config.yaml
n_layer: 17
d_model: 224
n_head: 4
n_kv_head: 4
head_dim: 64
d_mlp: 896
vocab_size: 6951
activation: "squared_relu"
norm: "rmsnorm"
norm_place: "peri"
norm_eps: 1e-05
positions: "rope"
rope_base: 371000.0
rope_fraction: 0.75
qk_norm: true
attn_scale: 0.202
bias: "none"
tie_embeddings: false
parallel_block: false
extras: ["local attention windows", "shifted keys", "gated attention", "short convolutions", "capped logits"]
init: "normal"
init_std_qkv: 0.0381
init_std_o: 0.00611
init_std_up: 0.0381
init_std_down: 0.00327
optimizer: "muon_variant"
lr: 0.00344
lr_mult_down: 2.0
beta1: 0.9
lr_head: 0.00914
grad_clip: 0.5
warmup_steps: 24
schedule: "wsd"
decay_fraction: 0.632
decay_shape: "linear"
final_lr_fraction: 0.0
batch_tokens: [65536, 131072]
seq_len: 2048
doc_mask: true
train_tokens: 709300000
steps: 7485
dataset: "wikipedia_en"
Each number is 500 + 40 x the weight over its row's rms, rounded and kept within 0 to 999. Layers, rows and columns count from 0. Numbers have three digits each. The size before them is the row's rms in percent of the matrix's.

# layer 7 MLP down (transposed), 896x224, rms 0.331, rows 770-832, columns 0-111
089:456478438509522427479476507517557448530494455537473512509458470457488518508529541440511488477551518529509497490459467425482508474525451496489506428514511542590482467552475487496446502513503477525550533513459492556437495490471456422564509535576477486482515475514487562560573562469476506456515566505559467536473547513494474505465560542503
099:498552480514500530522489530481489473544595510505516530510528396511541523477534490537475526474486432520471470464512545561482474506499486491541519480487489497525516498497527484514496491463468461519568524486462557461546483507488442456551490434477452594436564470472531497485529579465552510526468495535467522471498583516516445529509504470461
094:487551462441513482486538545500560472506488560426473513375525544411495547480473523536508462535476510469511526517411541537434513519512570514496515561504453507556543465527545429469504520517476513481492449507461480481552545390523473499593455478540504526488544483532549472506517416525477478490469497512499521539511518483494556543522510487522
098:473580471494487439548566502485512535555503569521435573496521528479491523501505504500491486487548546409449526525512454509472549510527458600520488459510493553554468438522490496470507456462496537430500398453479482593514553526439494457477519465446518532421512516437427511507469530549528591512508492479544510484466410477526472494500455504460
105:584544436469547550519464517531520469475486445481502508533493444464545465499512527525475461531502510496430514512474528518500484528568527523500473516519521488487520494555462444540591519507547462589505500568491550545476459491421514541539487527468501547457521569526482532521536512535534490498505444499543477460504476490539530478502512451491
102:503489478481501472527467534450591475476577461529524430462492497465571482450512516458523483524470480547507490506457495486469479499496405491499496509493450580550569468505396577445489436412505464486493532451509496507508493453545492479518475478526448496527553555588474474432453517505466461614514500487479472411492456521500456496500463517534
093:499469525511531440512398468483542487467526512475520492482544459509442502476450485516498494479405498501465475488484460514478494556524498527478537527487519489478564433475520569516494559440462443526498504523501470493542424520397619425547497524516524476539552488510608494557500533514456520482523474498457458476495451523434510481500478487543
094:543496543528475576599442531393538484519470463402500463454505483520519547451557426531553508530527542501532555455508536496475505482561527463471498537491525559533514477552516506496442558481531508465444485482554537545536484517529513518558506516504527531420520503504509573543509517478500441635524462523571526508451488506486549536461520520469
102:451545481513531524485521422555448526464479579531484495518524381451418459510483460495556507487464512512527483455466544645529527473561474504445558544482512486505513510503497526581476529488596501479585441462486455544419486497492483482517500492467425568489486554447488531493541489467473546505504497454475496467525554496516511493485477532453
095:458459521442438472546446504469530492473509530464509482463543546506467550576564509561440512519523526566485459556524538459460485485506583514537567522578570502523485504530524523533518423574538495511493570540534535551499520502387535502564512479501492495561473561470495491444480415511506500443432520409458438559540453486480431429456492482465
099:565496499533482519472504468472470452438592467419512526465491477541498570468481542508476542522459520517465530513474509546486516504486510527475512504492526491568537523363487533503531529531477538481510491520419549435536488469525520512563443468465594537438524488534489505468448447493514578470497487488493498488490401441496582538491492479559
099:450605503549464515507533475502496494451514418541462527470488519525533540455514423502530510512464478514460415506556555445615501582598489432433585538494507519539539488538530495461460506472483535492470440507467465460514507511530460527457471478510517434514472492510547494550489397466492513486463477496517498443468484462495515554434517567546
095:497525547525508437517474519455491561525473617435534502560529497478528499512591521420463509479459472489529456475528498514561452477530574546499498482461518465436498536528521481529497463461450457404533510493429494521390523485463535554487482553492509475486533481544507445539517531508461536456467494525456461496507529466499466490463555464457
110:575505537496466488456500549559466454553525488557524495484481524508487458489501541432482508509493460508489573535444519510510476488489492461404469528544533483411559500555550515573513519550549537486406495446467460535434427517518472445511507430459514597482512494485562579570429487493501406463481483497441548562526448545502530494487447518553
097:476504545489512486501473531516422521455533501563585503509490446410480494489594437542528504482479541569491540557477515460505526463454499478474435568529497480493501551569490532524523482440488453469546436486569503525500441459462543536568469515575504474522422453509480485546458475502484433565485460571506459554496549535509424580528513562547
110:583437479519469484449455560542501569471563494517486540535500457503488503539465441438529474496412493489481558480529549501560511506469427538477552535572512529481423539421491498514551505498492449477450538577501518541536567477458439478433524521504475482506512572519418474548450514446494482481460528464461456513589510569520518524581543502486
095:525473568518438556582533532535507484530523532444540544431477485424534488477550477509534443487487502449432518478538497509492455556505598502486475486487489520526445547412529559437526487528433533459481502513440489494526527518484530440496389472497514531486523501432445591448567519514540560500555536479485554488469514496524473452468483541534
092:481457468511534529552474480463483459520448507534397529616517512518521498495496496530526547476606492415544497452522395443481497471491500517494501515559568542479487447478531561509494483478470403537486568490466552521477562515497480504493488431481507438462479557443543509557502483527508468542479464507478485455500513512430527545457519486457
093:490487426517475470524485519499554501513468497487525461519470578446576489548515548484467495456508423487498512591519520546459512437496481490438491492599536532493509581495451499503477467439447447399481474491472445488480553474520490510522589479486563509491504555495548537463444511531517473494480540528473516424451529464462505466530488515507
108:520496571498517503495435543483481474488458541497500451454469505505588496518483511547539496568500504458504518490480533455431490565508497484499528553484500525495531467526416518470512455468539540526455465436536519503474526491573516547509542549489547526502531506483497489515507493500477482499541463504535510525468507535523465536486511423478
091:536521439575511459511553560519542522475494535440461522509480487505449509519480558529491536469527509475498538504557425460468481503468527535539540485480471486514492529470448452501479518494541468452467471472542539489490520502489467529507526524577469510529474455479523500549462501481466440430462436546585500538484468473553461453443504507516
096:471502475474519468523420501552489483547546527523461540551579523521506504547521492460483460488471481441471442512527523488546491508469399465484522536518486463577530442500531524474554439461517576447547534542520543450480493494513573502431465480479457564587503566502431514552464501490505493475481561541560519531487511425500524439542486459497
094:524505398518500563505472515500461469514469500502533434480531436572519498489471576500557432464536486544530516570488446451548488431474461520558488458450539445490493489467490482515557509546481501516477566480474444455462484560489492447484482427581478503432534522570448531486586503481498515469538489543577577504551488464511531468557480494469
097:529521580442502471535470499536526544489523544550486465429501522495450486505520428519455529537544510473492561464508462477451476498459470520553505426466468563552591558496506456497499541512502493473504400519497558553566506485483494546514512549550530535439490547553526476502483496447487551398518553498482495508498434487576469554442453524522
107:558447543520434489608477597519593507493498463541503496532469524485509533485503506559463483517508484485511483482513520528476467567512459518501448521522459477473535574466542495467510418466502540529515514540467416517481458514448492444514482512447505486487584461457483440472524505461509458595537456495505499535542527516506527584568497482490
098:489489486511467487520553475483445462463491490462546532449452419453564481497485526555571487470532460477485489537602555496555521533560544525542594547557464495537477489485532585524442453566524577523467504559475478533462528402506491539438564517477588469506538525564455473470533538486454463466440482505497496508541491483559526509525521516514
104:560453557535556439553448496586575486447492502490525513449532464406518546453462470496517485492516484483578515422507535480509515556507611520496498539542488520508514533547444493510496551385539480462470514505587437410483519461422510567489503466517506523535519496494404479523509500436500517458470528503498485522448516593453469489445507536524
097:536473469551444502565518477523528497524454519506554537492487561479541529455390532559440483522530521444481518480443479453507500522553518515478459509504531572510483447487536445544595530440514455503529559547478529474477481508513464517451450498531526507507482498511529478494552452504600488548466467527445436630476497433549508442578461572442
099:501496465536509580460484488492487483516568546526481508445529440508523523475580485518480438417465471485559513452486566561450525547555495439414433412430537449458523493527516500478467434491434463454477558526592512453442439435424425470499498506523515468499458483449513485535516509466537547455494501496472524562539489509448404530520439483488
100:492454505553574517497516492515494570488522510498449508525475519549534496503535539520553563486527458455576471536396485553501538472510544526553502578485514483528545445501557502446474587438500513508515552453443558542592592473531413426528487475419441530496484505480520433529488475498534542465505503444497465448514534455461544555468452514508
101:538493533531506530424544527473453503484508538556455528530550442487481570498505492526494478505419524514520578521555466450609506492564459524515497537528501603496488513460518484459489447471477530484392542531468460451557528506525543539454513496473400447438500458471417430502529535520512489502526568466518516473503519501499523500537502459497
095:444505553503519462522489511471489444488488523580511510531529526491489488525422503463404484530558516477437474477467582460532482388535511530447485488474492474489441510447481500575566554526511508496471528501588499526430472472481513493487515483444579489461480507487506533502557546511516514531497495494427473417523450533508507552504532509469
096:594488588498433526404500537514429476509511516406489515513465557422512462423507488479510494463480537498488449480554475520396523474502475490502474528550459504490480422491418466473479578553488519475513485498532482534563479580487564468576505456548551580556454509491555495448530438469473511527504503578503477492534471453481532507494462545449
099:434408587509477582442521549493475456500549450497515494523509461440487556467456548495487517519443454553514463454465492516477519587487575520526523551462499486502469600470476521506500525511524497483462486486572455482528539454496482551518557444578528501472498509448474554407586496456547462506463517576469494512482400564458487520484467476537
098:546554533543469518443536475498497557441488422564536498446479442445520481458529456468586509513494477474544598516542515499540495507428527445482458567507492493459463496480460512539490571451536471441532528390550477432543488507506514500415541504556431424498515463527522465487528529459477513504485543532528542489440476527459393462518524582492
090:500459479573485455576475493524518581509509494504457477529484451441546484424468492495511456473503527450520521461510464476545551528439485444391465476570467490486474471537493450521560563486501458507504472456493524399581427479480609528513526473511487430418525453520474490497552547524464488514472551529535503498463411537537497486554545453431
099:531515562545466440506454543487491544480449495514473459471500540561457570533521436442469432552516537523507514517505436498526420428438483521471448466450457471532546466519503487516484487552462536518481499499526528462488503547549480498478463521429522533468492577468495539498558431428545525480499372530437483499493520541509479452476567530472
117:486536386540495540624439475510496494536511452500486448494482486480461531544580487496413511491487493496511507512470536542452449563441460480529426501587485445508485512502494502530544478487528476514457393522464537443438504517577501502549497444562505511483470500495482447488537479516489505489428454505495487493464410524491501483473525481522
094:490482513484469417495545427488541495506482536456490520499519453478489483395425541463528527526516481517496532459404548513492521533473565530403519551479550532531444470385561527435467369447507531508490537506552515541515453465538498489516478507528547459470510468492449471520519473508442532464518429571459438530525496473489526473503468538520
097:508497531470479451465510488491463510535530468495534547550523515526501559564493521454517563517502457471497511500445487442576492498516554487517535540425482552558493525575515468502479531480521528527474569520494469522496564475589484475433536537515500465547536551503467533480522430479485495448411496507512579399488552438464528530493522494484
100:447569426527545534502514515450513501522450543538424415538493551522495458446474571487438505572609464505549458506481507430547496580505482536513549496482503501505510491520511535509400440481459529546554519562449484498527444515557543485524511489463587478527433502512511517555561575553511528471527487455562493544432527451510521444448495488460
092:487520524471462517511475473541449527551535481478472462435504470486516461517466500587446506535460512497525471446459478515449458451519477441495401558435505474495507491562485433414462577492555525507506446489515507465452482559492558503487492514528491457492490485520524563442502529513511529567507480481505609502520528545466480481455515484504
099:498502554418459490489468483520456515460369457454569525486474516448434503461546519535463472516450440530438473485524505523547481537524492516498509571492460534489551540457513500412560448398581517496531477446400454441497500522530495459554500550487481478552484533510490523432441527449447439450553460536479513541474470471496505494494536586603
102:507499488593539560537493515557497504467450507573509550544452497503430511459547519474526455536468471456511488485545513555517470465567567426429504418583608490556496398477479440522527544531588496486557555550567485471488517508495542555450551454509474523475433503473454548439502547546484473564526485497498481478515546446469480454485536469510
114:577566481478466511463496518528485517496507439467491431529509541530549484438530487595526534444536541509471458462462601446576519495444505493500461489463533532487551598534529545498466422471503533559490512523450480449486567490503515434466509507439544511514387513542562514517514549449470452475488506508490537564541526495410475419538567550454
092:527445518482529505450578481528501486511556474510454524453463460543506522495474449490489527430418493441604498535470418560631525534467520534496500458594427558480491483378456490485543600451495496546472479496559517508471499449537478447447515491451520519507484506524422505474494487519498443531497524564533507533557470550406538593561503497474
103:490535491520538469565380525480587525456541479513527449484500507492499510466550522492519497509484519469562485553444518521451482551427505522589480439485496488519456478491445535505480514506518498512505490518505530524492477545481548487545478549557482534466551491448532488551473507503457495590516538492380538476547478512445489503489484467467
107:453520459502513496500580409572485492634526426467521469510518461466517505502468427491469454554513458578496560494470493521534496549545471423497489507516480483536526526514531581499476526435567443538517501537494558532520470466519556537479529516583467519518520484619485466521570471546508495500459510529477539538508583509491450474500585542530
098:552493476456501588510502448525533508470512498489505561498493456471625542485503503474488504515480535519496486516593540501504514481436515456479575511600517507536430453512580483572552546529469511441471459527501508476483501434529492509471490494484502528479530537485535518522516514519515539521424522499517503502582480534478402480479537428496
102:470506492477529557574562521557517497483546464530487455497526530418478460508467419563482436479548546541542569589527544537531452502514462476471494468515426553475554452537532498459523499457523535551483563535460535597554493498479535485510497517523562511535584453464545526510502479481522597553496561425498505548509521516538501560530526498437
088:557532500475506462576413526396492512552520464519544463435470512508463471527426453511487518473424553491464461523461517512453514459524476466444399473484486498494478505506423493485436521454490507553477471529504445507423431496464468521448520447401493535550485521458508474533521516476520463526492501484506534544456517497497498467425544508474
095:535524513415493534546523476499545519507529488528482527437519496502464488510449448528454496512510460476528533519502578543511500447529518605514500523519486522527419502579549449462460563463549517537369567505533478438462524544508571506502586513467542499555411491494453508471464394498517494474445478575470462527522468480443474568481454538522
096:539512539549465544439493533499479451534477493516456474481517546472510468469568557588509435457471556475480478523528444471497536555486538450438504495461550544537543533452474540521417425457403486507480517508536492521495503420499490514480556396490519473569502529584489487507467521537503417480469404475508451527488519474511489447534505497496
101:432445547527480525490480479497513484586493515481485495554511472509446512487555539505480502502519489518489485468515452473532520510552578476521459540460498587500498473352519455547508490561550504482517435516493501526490502567401438539507529507457521393465500527519514509502557528458435532523528470478482517473449491516510554490540490556510
116:486406549532535531525506467498484460402512490532496489513485431451549443467437512520520452571475541474543558455473466489509463495476510433583468494496488497571502588588455476481495474469516533390442527467463521526478423436522485505482502535492485525475459471532497409505464482556512475478484503455455581545443522509485483490504483531419
095:519565540564553436519495469441512519511514530473473510477478495423576492529510532427470439522537472524503511492532505569519529490447491501546441558532545462506517514472461510525596503498470445514550387502602451523563449536541513422437444511538431498511532520500513501546500551427422536487498466475446461473468477533524514500526522543480
095:479468539507539556501512446478515526506478488434498466556421441523512502483502567571582576497457513490517556452488536566489465462519541549496529486477483563517577553453411488573532515530420504460530544557507493490515475499431495584520517537438457496498578541510537497525470471511545500521539484512490542494482539534522490519575474446485
098:419484516458522536436504491534498532420467555516523561487522478464383538523472564561582449561472477546464475470454478430547479513505521457562483498481487501457515504519489457495464505557531536486458511464481511488511526503496555527482512527475466494472600446484488494474468497485582590585507547479496549497474550481460492509478504499498
092:483481484477543499547478535525435468509472541505502493507437556551552491568430491533529593523465523490508503477567482531423490511470587545499449570576519523547525432443461522508552532518485572538599561529548498542484539530509512518544442423471465516549563526501499484516444520485455572508577476521544505481506480485451458450490541526517
107:491495480495476470516550479466518529507511500579497503490463508452468541525453502452432628541513536443432502541488509461461519445528520546500494550528509514557511572618493431437558513467520458546489502377515493542490442516527539524554545424457505513474475488519518495456531467534490468492484429427505482482522487481524454511533552499534
107:559490496435539492458496539495540463552509462502510454536532505408556474532509459464526483507546484574440491504510464591516571484519525437523435539510509507478513541488571439485493472486483374457494508454524531490477492459462449498533470486514527544492496489552575488500505491499462468472624546557451441576505518455493542532510548546464
116:552591537586539481407464594417467507438581519475481483445471519502446515498494557540520505483509468529430509532481475445521499517528532517515528533525480525540501487473455563456532453450494492448518553569545504476526498418424475526475514463565487465558461468540442453500522496479521522548479520515500505470444527505471546440572506574459
096:554545478452533560509531455551514525421473515506483504527476458520440536478462560576518511565494446478561563492472523533475441524535420552489513428508504520471561486488501493476458440445454568566592419496521507564492529528521546493509514418495567458535488497570427533518449464513555445500480473522470490540521438510479502539503439551477
# layer 7 MLP up, 896x224, rms 0.17, rows 771-832, columns 0-111
091:510489489559546450472506494508559462523400480489484467547502537409514485547575523468496498473462579516463488494508474486516463433495505460454488542540472485462561493486488486512493495519567460457456496527510511532458445512514547501503568538552438472485433517447487542472464489509520477521582554418503465515464469464512564429515491446534
098:542434525532518528564487501503478513518498478496520494500510532484508594510441477447480483572521485529458540446448449534496519461528481472470442481462477488492496540497437518514510510472413523509505506500441611538518502465445459497491504455469420458421479538510484423514485474490487493524512528527455467506536468510517472442506519537526
101:496403558518518482379374530501505451463509489515476450494482512422515514380475548500456459516495477590504516485541513500573482517480556400492550532512555457487515519501489508510515512503512462509491580487469501474501510491499501559536513585521496517498460496540540465494480515391483468488474490488513546505554561470507492527463548495557
106:535542514475513531463566530515545523543497476479470461471569504454512470521463530530514540454503482529553461487527476506514535522514393527543480492525433446489445477511533554537520486451483434463581464426534480495582477535480454477496494469515533504504497535606519463486490524519516466522478550492503554497494501510527487533486439505472
095:486513507493547528518493492534553492526416521469497525514531517527527462480505463521504514499538470476530551451507487472497550531505576465571494430487521438414435504542572512481468495546536474497509511533448551385472478559550507511506473428441531493484473434457551526580498479486492513464508588518545554560489526477481486500506545514475
101:505487455533551558521513539446531462518456504522434497537511534459542494458555529487550508526550523495490501466487482518490518446447502491555434489516531516519441543508580436424504444524509496421514444471488478447498573459592414545462477522474499474478474471475533476431512475494489461586501506557531519537515551516495496525478463450468
098:510478454528583422355452493629506519482518523582475517481493543459472473547479508456482454452511519549534475533478460547536500568448553521502497461491510471500516497493526496449488457513454483526496554492467429430483465528518428499486569466469516469536488486507479414484509517473470507453460530466483477491530478560492459490582445470491
089:593480476502492495484469581439523470531505383443505542443452558521537535500535513526463478485537496486462506515518443326517449534475563523545479457488501552504500513515516457463494540526430476546499518554487522439538508486522540536487498499589521419481505492516549467516429520513482437513492493515493472516517509500471494514498568456514
109:552484516466503508504539479436486484494542490482416455522544534479474415505502454510515528580547423543516450446423433504541561482552541539472596435463551465429522525466544466459384483479456492460464554569467510509518493465459508529467512493464470583497487463545502451461507509498464499442634469457465512548455479463477491474471496459497
093:431507533503592478515527571468486569520442508555477492564488504506482518491501447514519490496512499469538432470497499412519464512468542455563438500493501546492459518582496483507492448493574500509512543552536507452495489494442510602521510499442501511597480473550455466470489558440510434566526491492460478470472537574506483508483443516471
100:477471492433566453455486520508586480557501472542550469506572474474450443453462519501455467491539495525523517451493471625453559440452570531513416490544500549462486495519504572457558560486538499551529544456502472554481516612548561558501474537451524513551483496462461477516503568523431524530536561497448478494469539586519572551523462453450
096:499443432460434488453498499492509515434463409523544508536445484443529436479406462576532514475459517515502537442538461570425541537470465462558490483540449582472472495554434468486483534512555556518496523518474474504536480488555468398479485409476540510569462555475496540521433536472520426531560534496519525540465484540513461471524499583528
107:540524487509565493528519487456442539450521482571552532545528451407544511526547423493511513537461519559425532535470480468508492481468514488489550486530496434469507515518470469450482503407440513513478507554530555502513523482471499516561549586488529526474528464452551510492492525480497535484542503513470439455457557453498458422531506527474
104:513486506462443440506450480529572529516513477505545510487507499560513543608505525501467446573486471508550532494416475492473487503475462495531481447464445444435525526490498448476504482490513538534497451495485502556508557514534453597475500466499519532532490434519525516468534593460559532443478509494446488489527509537514444363564496565476
099:534495441477522470516508459534506484482458431490462493482575508489528542488573447459494543485509545529444437519554529499512473453500459525602462522483494494418557543513521529563438488522500499490502478469607537513527468567475525563519472516503542502512445471465504541501499499520511485483549501545566475474462510519488474420493527453488
099:496449464519451504563476498533464423545425494477451424450515492529491494485463594517483502535500489493574549574565519493487494450445488491467441487468473514440471505531440418459508587514453459511519488557502509529514564517514483475471493548513457451491452522485536517504482520522495512558452512516515474514508396495558489496560442453493
085:531510449505513504499507537481529598451532507491522524474474498503531473502486523449511454552403519545424479545464592563468501505461450511494506443530503494565464518513415471467421448484531525468501447474539436466537430471509429510489480570461509467515540571498524472483501516534474535425501597511546533532494553561555465477479478495614
100:471485510515507476470547504524492488492463559509551489500545430484470434501523513567575503479578459504468571432503492431413447516534484540493473517410511461503510494570468472481517494537526531557495485540502478527504410555420491560462490429479440430518514465512488500499486524551509470428496454510616477473517463472536517483466488537477
099:497577448534474465492480510460528471552580517504473528518568473462469476528524529546430528494485527554530460513512456603486474454452510537496486462485509501538499599499518437529447522499455451504561522533508486555502455551492542492453421398456483429409468471502519491497499462576498488474461599502497504507545525511430510492508525564522
096:445509508512503444536426439469437451497482452555472470515466541484528504458472499476451514543578485534513497594471569534495550447483518515522528552515483486524541438471581490454461467503491482536501486530500514483516467453559528455570555506404497506482523497505496392443512488455483569468537548496453508508483552443537512453473508503541
098:513452473538540499538492453437536460469511503467461486485506503500551472467466457469454483446479452454546514508487522508440519571472438495560650437575457517483467470449532481531472460515520455571482551511529474463507493575528499495508519565480491532547516520484488492466526482457526448504478532487526547530493493502541451458482495356486
098:441510503461548478478488491468467551465522440490462553513446507470553526429470444503494558544449485459561482478488518526482497568530535513473535487511525518515489439477523489481489404470510530478556506539556579497555493531536482574470529548511518529558506509435524415462462560489512534512436542563468456573483544538473600471533512557496
111:513500477522435518482535506487500480492459523481518580541574524515557612449464550502459542521476493518538562513424551523525485539475546448514488530578521486472465514551473481474465403473495545520481598500532504545446479501488506561536512499435537388494471454511471495416529493517462399514480455436517458496519470594444552478564554514480
109:471465493506489516451454442498465502521468490527433507575522469498421521528471478502467492475503475549499521506387427489523540498463499527504498555512565478452517527553448478539461531502497547428511425563465482490512502534464506506599526510495459471534518525518469480478480426486510444491519596515512496467419508471502497439506597596488
109:528564499502472473448453443519572474532483495487448482454509505591505544510519514559429502431455542505509493562472519505537480486497495487546487481559487539482475479503466463408518441455555515474530500448484508505496548516532538493500540496555487474440473545473545501479472507507522506532531557535550586546468504456515539506417521553585
099:381505420469385586494530585414533581490505524488549537501429489600423475512518487533474460521546500455400501481498495523523562469448526546526513462435479590521481469499508528517530478502549472449448448480467508571464510540556536494473500468494545498486488480516474532447508490570468501582564486416545565423476510412520544522520488526525
106:470451468479484577515453541481503436456546483536486514430491506395488514483501507505508523458511542571480567492548510470478442491503438498501544558448479539453538557441534545430528505510459583472460500401488532504592516436475531438499564482487562449471475548562587524486480507494500474490538508496505482524440520492542497545461455486481
092:451437464439477497545464497613518510499516513430498514606433467513498521525489533511448442488463455480480499480518502533527459570502498523512512509499441445498521517503518517486550576498526502533464501506493461516549521485503530551482529526503532508563486497515570572472498453474524459437506493504519447449543546506491524515496470527520
098:525532439538462441471473472519492467535474448502559513473508473494467469454507462510463441479479530521448438556564527515501441505518528467476456445508490515499490529489469607559447422463481495492487478448498526464521478468520535532467546558507600474487596522560498566550436512482460461477510521523530537536485451518543401429488558485583
094:433587443537477496526543546525521543543412446418497480573496567503513483551462554462510516509491474497474455501462445519425524467459546469524509523488520495459526512613468546556538538425472465500543504518513541523515538495460507459520526487519481488488439471509402508503490495450590507425530443497508521539503511549481498521462484530470
094:520511498508530493456449461547464482497473494417493496492476477537495455499542485496513494520398505583542569605436455557483513534493472506517472512408479528516447555596537498403549469497473464502524447478467543527509500424529474567442481546543441498507496535496515509498519509490467465532545493555555530512471517550526516517489510474460
104:473449485485478436516533484516520516537497464555517576474552464519505552529474451534523501575529465503476512498521491493547484502577481520521544481508527513435515530515467568467446520520485564459523520517470515464489437445464434509551581509531538487537445419528469492369507580513525477500519542546639479451429470529514553456504505522500
099:547547459512523486475473455453556465476543548531389540503499515577536511564462500478556449506556517435575516646480503521507451466503462478537554462510540523553499458436531493501470523536484563509534535476479482486553412449544430562454477555535437542492483432428542501524511472507469521515531480495599599500539600488490503477526480453483
091:409527459450572512524436557468508496538480498473565514490515605505438519574497578518494534550516540484473579480488449483513559440529500548555529465499495513591521517441480493455490448462487574514519530496552460548519485488505525532547496513530495521486463531457498511521500531533505480543508492518511509526535477488454573460469487442521
096:477478526464542561388466596450550521496475558463520521387483518480479484535549514453474579476469465520487466577485533510508510458465556547588494506480498452523559503475550581463458478461523472411536517479488474517414522516514462477478511532523534535564444533517482500566494531499448474470475460470456548542465534492460510559472473533554
113:481517475574503541495512469542494542482537572460469499494485384506543410513566452553450497530467456570476515479545480489473477474470496561503479419517525492519521505485504429555499490454442498527568423461403529480514508478529535543534562506538484502567415477595520495539522524477508432490572543467491471476492501521520505511456454573519
111:555479475547515493495493563507534502528586493487529449467527502519455450500469471497457488461501507537477487487511535439520578566496492522573489491534503520465461502497536474519467483482456480522477549540434479480523483499504549465486569474512478541505484466527591465546504491538486543455500507489531434508616570528473552489502543599555
103:473532486452523518494487482558566459596497504527503426544488522489496542553510468529496479494544443495471575572443511491495451490506462540555558502534521482497506510531488556514496510495486504498452409485485547422472466483488527512535471477491524474520535476526563489468589494438513445528484492487526485474472563519552430483545453486488
097:522541447532521493481507515485483441477455521471533449561424516464487554451504465563453549458495538512484521537412495516394455493445513498450532487552547537416492500527497520546511494557424436534526468459465518522537501422511463501493486442526501488475495454480524484603472494527547528509595478519581468606481452479526542506548509479477
099:488477453533458465513561484540579487494575504437578513430524504508487508521515466477473504497423504427577565486528487534524465540501582446514467455510492539500536530442561452476648515534500493525508487470444480490514447510491496485491509482559530440551518500507533481503441497449500443489578455480522502495543552567474511490516530484479
097:479423496518482516498522522468453583504480436532522484546476518443467524494492487467516490572492540490485467550491465552501461501509481498477503519567559459597472438587499482554483491531494525500515538435451517410421474507513496586475562451423543521477443466464540466534604525498474422428503536510537538530525543464463478474480429502491
102:468531509510545489466495579501433523500588582535427411480488472496515460561499477476501476493452521530536503474459523573444470515462505489552571451532544454495467476546467529499542504559477467453532545501473506523497448507514456526478488482570500532492534490481443459564512539570545474565478483459523502503486476522469440482518469465453
093:511479527441481503460521485388525523504562452434472522493556549546579469542519505513507512512499486511478477508508455445482536529386490603532560593433433471458555545542488528481491528507409488496454480431522529564576527521511484459465505558511433509495526564502535534596452533438493518457435467509550472464490459489574555456545485438494
111:531464502454544522527527531502507487456529444507529474532465469478579455575534495537517495499521509484475539482516504502500498557463457478538554475477510519550455490479490540498460419525463478513486469430514572558521542559558550510443546676549507436453467448546557502523508510530419479496478465493533596499521444486457532526497475481477
102:464537458431549470485521546518464587560561573483570483505506587474574425500438483480520487507519514475481554464496520459429529577502469401525462528556442470540446517518509545521485404500508500467533502546467602500543549460490497474531473545503470453521564484541501534459524507497468566524451499497486483522440563507534534507478488475499
099:441418511508461557457566554440463503515438516507539573521428544531545463523470482485489528517466514499471545462565492495479504492557559465494513518553521519484559551500512471549576562479450418532490476510532539488488481541510525494513496474510493503493475493525556517494486531509433499470522510503567410508463510473529467539497496461496
106:547516500579527483526476546445527504412568525531466540448517471567448438509554459481539466473430470496549465564530549528438504437485439479569460478441567487482521490461499458483492451512489487454509463486501497493453470550483519514479569476490561521503468437496532490544532484504477525516505524453504441536546510539435472536487487495450
096:480498512510511474450457608483460462553467515464501421478554475475428496509454501513473453521561496514475484482502427491469505562530490537525439533469467525499536524483508509396536461488493441526582504475458468514541514485498514481561512505484506464526472543501487475506556489477523504514557516543537490607447525492483537552517475591539
097:552505510481444437476542468484485455504460510467518579485506520531532534556502535485536539552465513437495478395476487517463459527506529497507461490505540405554499527498492544483495491586422412437497499466479475440510492543468531575528519471395530445484504503483499508566465548557448505504528468579469527490537478482438436394525459486541
098:462524490541533539462553497548512529462443536507465518545491487446487519507594557474497495494554520515531537421488461496516449515496500565535601498513536518462528493479545500468512519506494508473555456480390535425536550479534534523521517568559462516449536529502487484417514507528454520550462495504557597487521466477514458516608409515542
104:435476523567495475477548502446478524468513531501486424501506492516535463504536549502478531491480464472488514475473464466450509528506546475468492552515474500502441495539482493568530483511486476482551505425485475523486590481550497475470512512512520466444557483548569574583514608544416459547544540414522530523499521493518564477481557464424
109:537417443465439442517635502453542485498475545497518513490496457495522536518384492535458472518522494536448430507462583521479517516488540484533466462573475433534520518475483523470536541545529406500517446534524473535545508448479499536482502512539456556469484504467516510480527488508434536485486484490561526463463502549537532433517518539579
106:509494479466512511496521520540518506451475532564500481419497491552596467533542511461600506523427556450497520477476485543499463494496442546471559537515447494461520542499473589515509565490456528527576474530478496485524524464520408473465541472562444417487446600480552492537419532461423450485512490502586497416595480432551516522481486472596
097:426364501494568470585454466433451431550436536488589461491487517466489490493517574484545481490491561453538461492465486494474473549544427564517523490497528484513537438443532538506491509534479512431464558540521504498513531461498500520551486497517535502430460546531504508462552505555499491527537521461546500392505408496535478456549513440434
099:496497419497443481515550533524499475523449485495464467502458482540427490543531456477451469527509460517473556527403522462502490499514490482530540459429460545560447414511502484524513493532489531490570483506573489409470469584418483548488560577458475457423495538531417532441467420504504483525498500531523520467498490438580471486558470506510
103:505452484472485449462496587543518503457477532487449490503482585498466542511536499478471501527478454526523490481452466520543543499490539519513562403519431438401484442546618526506441528537533512560509499455496456498491462471570534503496488479441569488454439536521571499496543517454559469574565515468600476560621561452529493493479481553444
098:601556438515497481496442606481545459556544441490520446455462554438575494479508463447443530489539522466549476537588497532514557457492481516474478494477477465533516454493452525501535424462481446473525534529499534478485490516486440465526436508538503502526448515510493539545512494504448463432488484525542471544554425557519499497529479499480
105:512482475452470497451491496505486486519500454499501474515526499508523463530559571460505467581527442461507503533479442490435512468522448439474503488481502504510531577481551613510505595505475493430497491544528489468506457560574469508444469493553498525493454488492517525501500573555553450511426513548483476505505524491519528542427499435480
114:575478500549555582495520570504526491535460501544479462496492479485594425495497512525481427488541414438369564525515523466464496479507497460506447447571496459507522470483511519549488530497495520503492413381539507487504522559582493518444504524503534548445501545499511499514411553533498511525452545466524435509472478486479532455436483524437
109:497528534503482575548468506447522547515499552427457529560423492458499510529505550507553543475470457524439446612534486480496488516589543486480514497492459506506480544490493541528521513489549472544508508545525543471509519518464480482436511597460474555469511450479549504519488432518509488470435572414549551470516497497514548535517515512577
087:392479464451499582437579581557459569505442507523543446536523548420547464442482566501548436490508574513417442519550478557476535436498477480510573447454511534457474478548463491450448525489477563497523515452463484486438520436507491486497487479438559499475486496532505484541507492485472533488459547520468534486470527541403491507489485475566
094:444437519506505546442466497446542488500436523440481521518484513557592504528494547442494511550501526487501533532531524457540564404492534495491443534472491476530483495518503416531532447528486438477528538480508477500469502436488468490462598567496506530529594490442495479482519523442441504449483519467512480492513526492487500497485489436529